Part of a small language model's weights.
Size: 9 layers, MLP 2560 squared ReLU, 89.8M parameters.
Training: a variant of Adam for these matrices, 9100 steps.
Each number is 128 + 24 x the weight over its row's rms, rounded and kept within 0 to 255. Layers, rows and columns count from 0. Numbers have three digits each. The size before them is the row's rms in percent of the matrix's.

# o: layer 2 attention output (transposed), 960x640, rms 0.0331, rows 103-122, columns 0-63
# v: layer 2 attention value, 960x640, rms 0.0373, rows 104-123, columns 0-63
o103 096:116135112124170117141113136128119097151137094172134091089114135135106122145158122146094135099144108127160148111119130141138110135150124128106138183125090150137137095025098107107120136124092138
v104 109:104144098143115121124141109123118107128150111164161157142115180150115165120141146132113138112151108083092121104135106165183118132126135146052141109115091150159114106086071082126182129159129130
o104 103:131140136149080147146178096112111107160126110150108159158133143160112176137141102128113123088100109133101146129094135147123091104125136158097104100137121120149157128129117149149123161121123110
v105 097:147118128109120123108146131132123144162116120182126100117157129129117133095115202135076104110169148077115145114147131147112159127122104135166144137111127117133148134110153152144111123159111110
o105 097:130151117104125138117127157113164084115139132127104160133123148142123122103094140151123154120115151130119128136138126114116151056146142157128137178136152119140136117147131120152126074116123159
v106 104:082136105158140187164127119142138130081129148121141125089100101132128147122110117155129100120154173069125129139164084164162076118131110112121100150166140134158098098126110091121149121091107160
o106 102:091118106136123170167141105121115123105119166133127141080122123136166108141133103129145118167097136104115078137102183141100090141144110157109124104112103114137168138133157114097139132155144147
v107 099:134144150113139075130151145139066092151124138137136164142109149119127113138127111150131142134167177180106142122116153161153134120091128130145135147125149113107115076111122160139102134095141112
o107 099:148128135165129112163126134121105125087151134130162116141098142138117158127078133114101122107108130161139098089116128156092134155107178153137125117161122103155146112107150137131076167133133161
v108 100:153110122081153131130098113098150143141158129127137137129101117135136117076117111171124159144128168110099100136149155148126148102130132108100155087106121107123102165139120073135099094161099109
o108 101:145144137123153157139134170145125082093150110148143101137143129119148154141131119132130073153116105132153109128105122133152199100130153125113119090150130163144132117148141141111183129137099120
v109 102:184144146085123134099060108125121127121140120118131109124136117109136154110157091140138135114118102126079174170112102153160110133108067101169117132136151117108137164144178132150112107130126129
o109 099:137125119134127140107096119184142129111133107099128110145126104091102083149152165088156180161129126128144146138143111136121160088142099130134112144107098127139138182161151124113118111141144187
v110 104:108112153100129132109183135136117163109142126114158149131134144106126165142225137135138149156088139190099184108112125127121078136116122128058136126149148132153083117112107135109151151119121126
o110 101:128152118134108085127089102137084180158143163114180096096099160135134159122125109106142164144111142144088159085144159112097103125124130139075099135100165161116121129129137098132148132150159116
v111 101:166191103110125134130103138092141108160107086124122165118122138162116094120104137112133108106142154114148111091164119130112133149125093087100138134121150124135145180148101159155145137144138160
o111 103:085095109132117113131141103122154091122043139152095119093085130100097094118115134128135120110171123136148105152157164138144154123114149121109108160150099142134155084120115127110143093127111137
v112 100:114130133102131108087108140149143143109117089141141115134120149105115122125144136141149171124126135124154093141147138123091125129085231178133145129114129090109128160154168161133161133136125110
o112 101:179109168129146129164146157147132124126112126138081113134145150110137168125140109158137142142160098104165094096149083170124149134080158099142106176122148150097142162126146136125101099151104133
v113 103:127098102128108119117137137127119075134140150132120062139150144116109147160119163117130085156128090143120142169155117127111085151101137138154145127100136117114095161148108175109121125190154098
o113 103:083132084083116118086086114140149138147130124130127120150105106136124097099119131152118141089167168126108162146164111166146170136119114128126109139142122096102095111147157139149160079145108120
v114 107:106139114159141123111157150129140176137114108128122101113104176120095116133151107140113138144167147140135137144097169135202058125170134147124144124091187137185096160091147081105115132156104120
o114 102:113117145149145105117106145131092175143155134133141154148141162163124137163121128103102134184116138171099132146098128094121127124134120135119116096106158144138114136136174152137111129144130110
v115 099:126163129152095170114123138142108119081107102141099118162115142122137143145109130127147159077120118119126102119158130138151148136159145105143150095115111128138162108147147117133157166119135170
o115 101:111132147116163135135158137095149158075094104075099134120077143100118142132095103109138151130135111118171131128147146160102147147114148117098092133152115118127137118118114130128120136104145179
v116 110:134152146132145163116127109115127110096141115093121118139081135144151150132174135138162123135117143178095109146071116119133082141118135138079133131100140155166129118106142118118111116126114134
o116 106:123126138206114129129159089106103138125154158120107124083100155110156096120141185170131121123126139151159137138094154158111108132169122125125151078115126138117108142073127136142172142142090145
v117 094:142133155129147108155178123129123135145133123165138127119106129168122153135092093131111084114125141144100088111165147169102138124115109165133101133102126101089086115107132160128111120137130128
o117 096:126113118126168093100095140140120124132105110113160135139149149128142173147137132154085128096154134145115096099134113128143132165143116138154125131062108174184126101106137089142120122167139148
v118 094:143124132097120118117130118123148147145139135089105135140141120115110160130117154137138113124155101098144120109100125157150183128132148105116105148053113152148136087144136150131107156143084131
o118 096:133118151104125105130111086161147140122110183135114132165115128120156109160124143117098161114133115118128148116132167109145112126138129109131159169080105131171132104073140148138137097136130128
v119 101:070099117129108156127130097091165125153125160091155161115097139153122157142088110144134130137169138100132120158177144096108101123154105130132154146101122108170097146144105108121151147125121145
o119 092:135104126124127199116165132124135113131097128121103182145119135139135135115130156125185103140118128120126126133088079101095125088124097125082147105158140126092106146133152098158156118166130126
v120 104:158125166146106147149178143142097107136118145144117141146091140130127113091098128145120117115124152146110108118127109150121117103110102169098097117112097144094151120154076106156145180136170118
o120 098:118132152128142109116163100127168116119080122133119099136138125094117136083154161183099129087137164134098080144144127145118100163138111159135100151159128153140175123113112131134117095158092131
v121 114:123131106116126156124142097161053154109094147147119079140134163104126137124176138096105126152127154166155118116145155123203103106119171140134117099140150112132105135158118166111110140132139148
o121 109:141146138154086134132134108123135160101145147134146131104078132107148161107092185115106099092180145162151119131130135150125136156113106140116084141129136166109179087129116110101135135123102127
v122 111:103129153218118132137184140118116130090136113106114090132094114107128189082130136114127160087133138087101094137119125134152117140104107114110112106140185139114151133114128130113104120091109159
o122 108:150129091119133114091115181113128120088070133091130123145129146125083122135086129137134145128164106128129121145157133125142109142175132130078168131137143119172155153143145167111135140134162125
v123 108:093135157158194144116121121127108131127142131132113180129158134123131146169136136130140150094111115138147153111140139107120117140120117134115119140115125125134138159091120118159099090150131115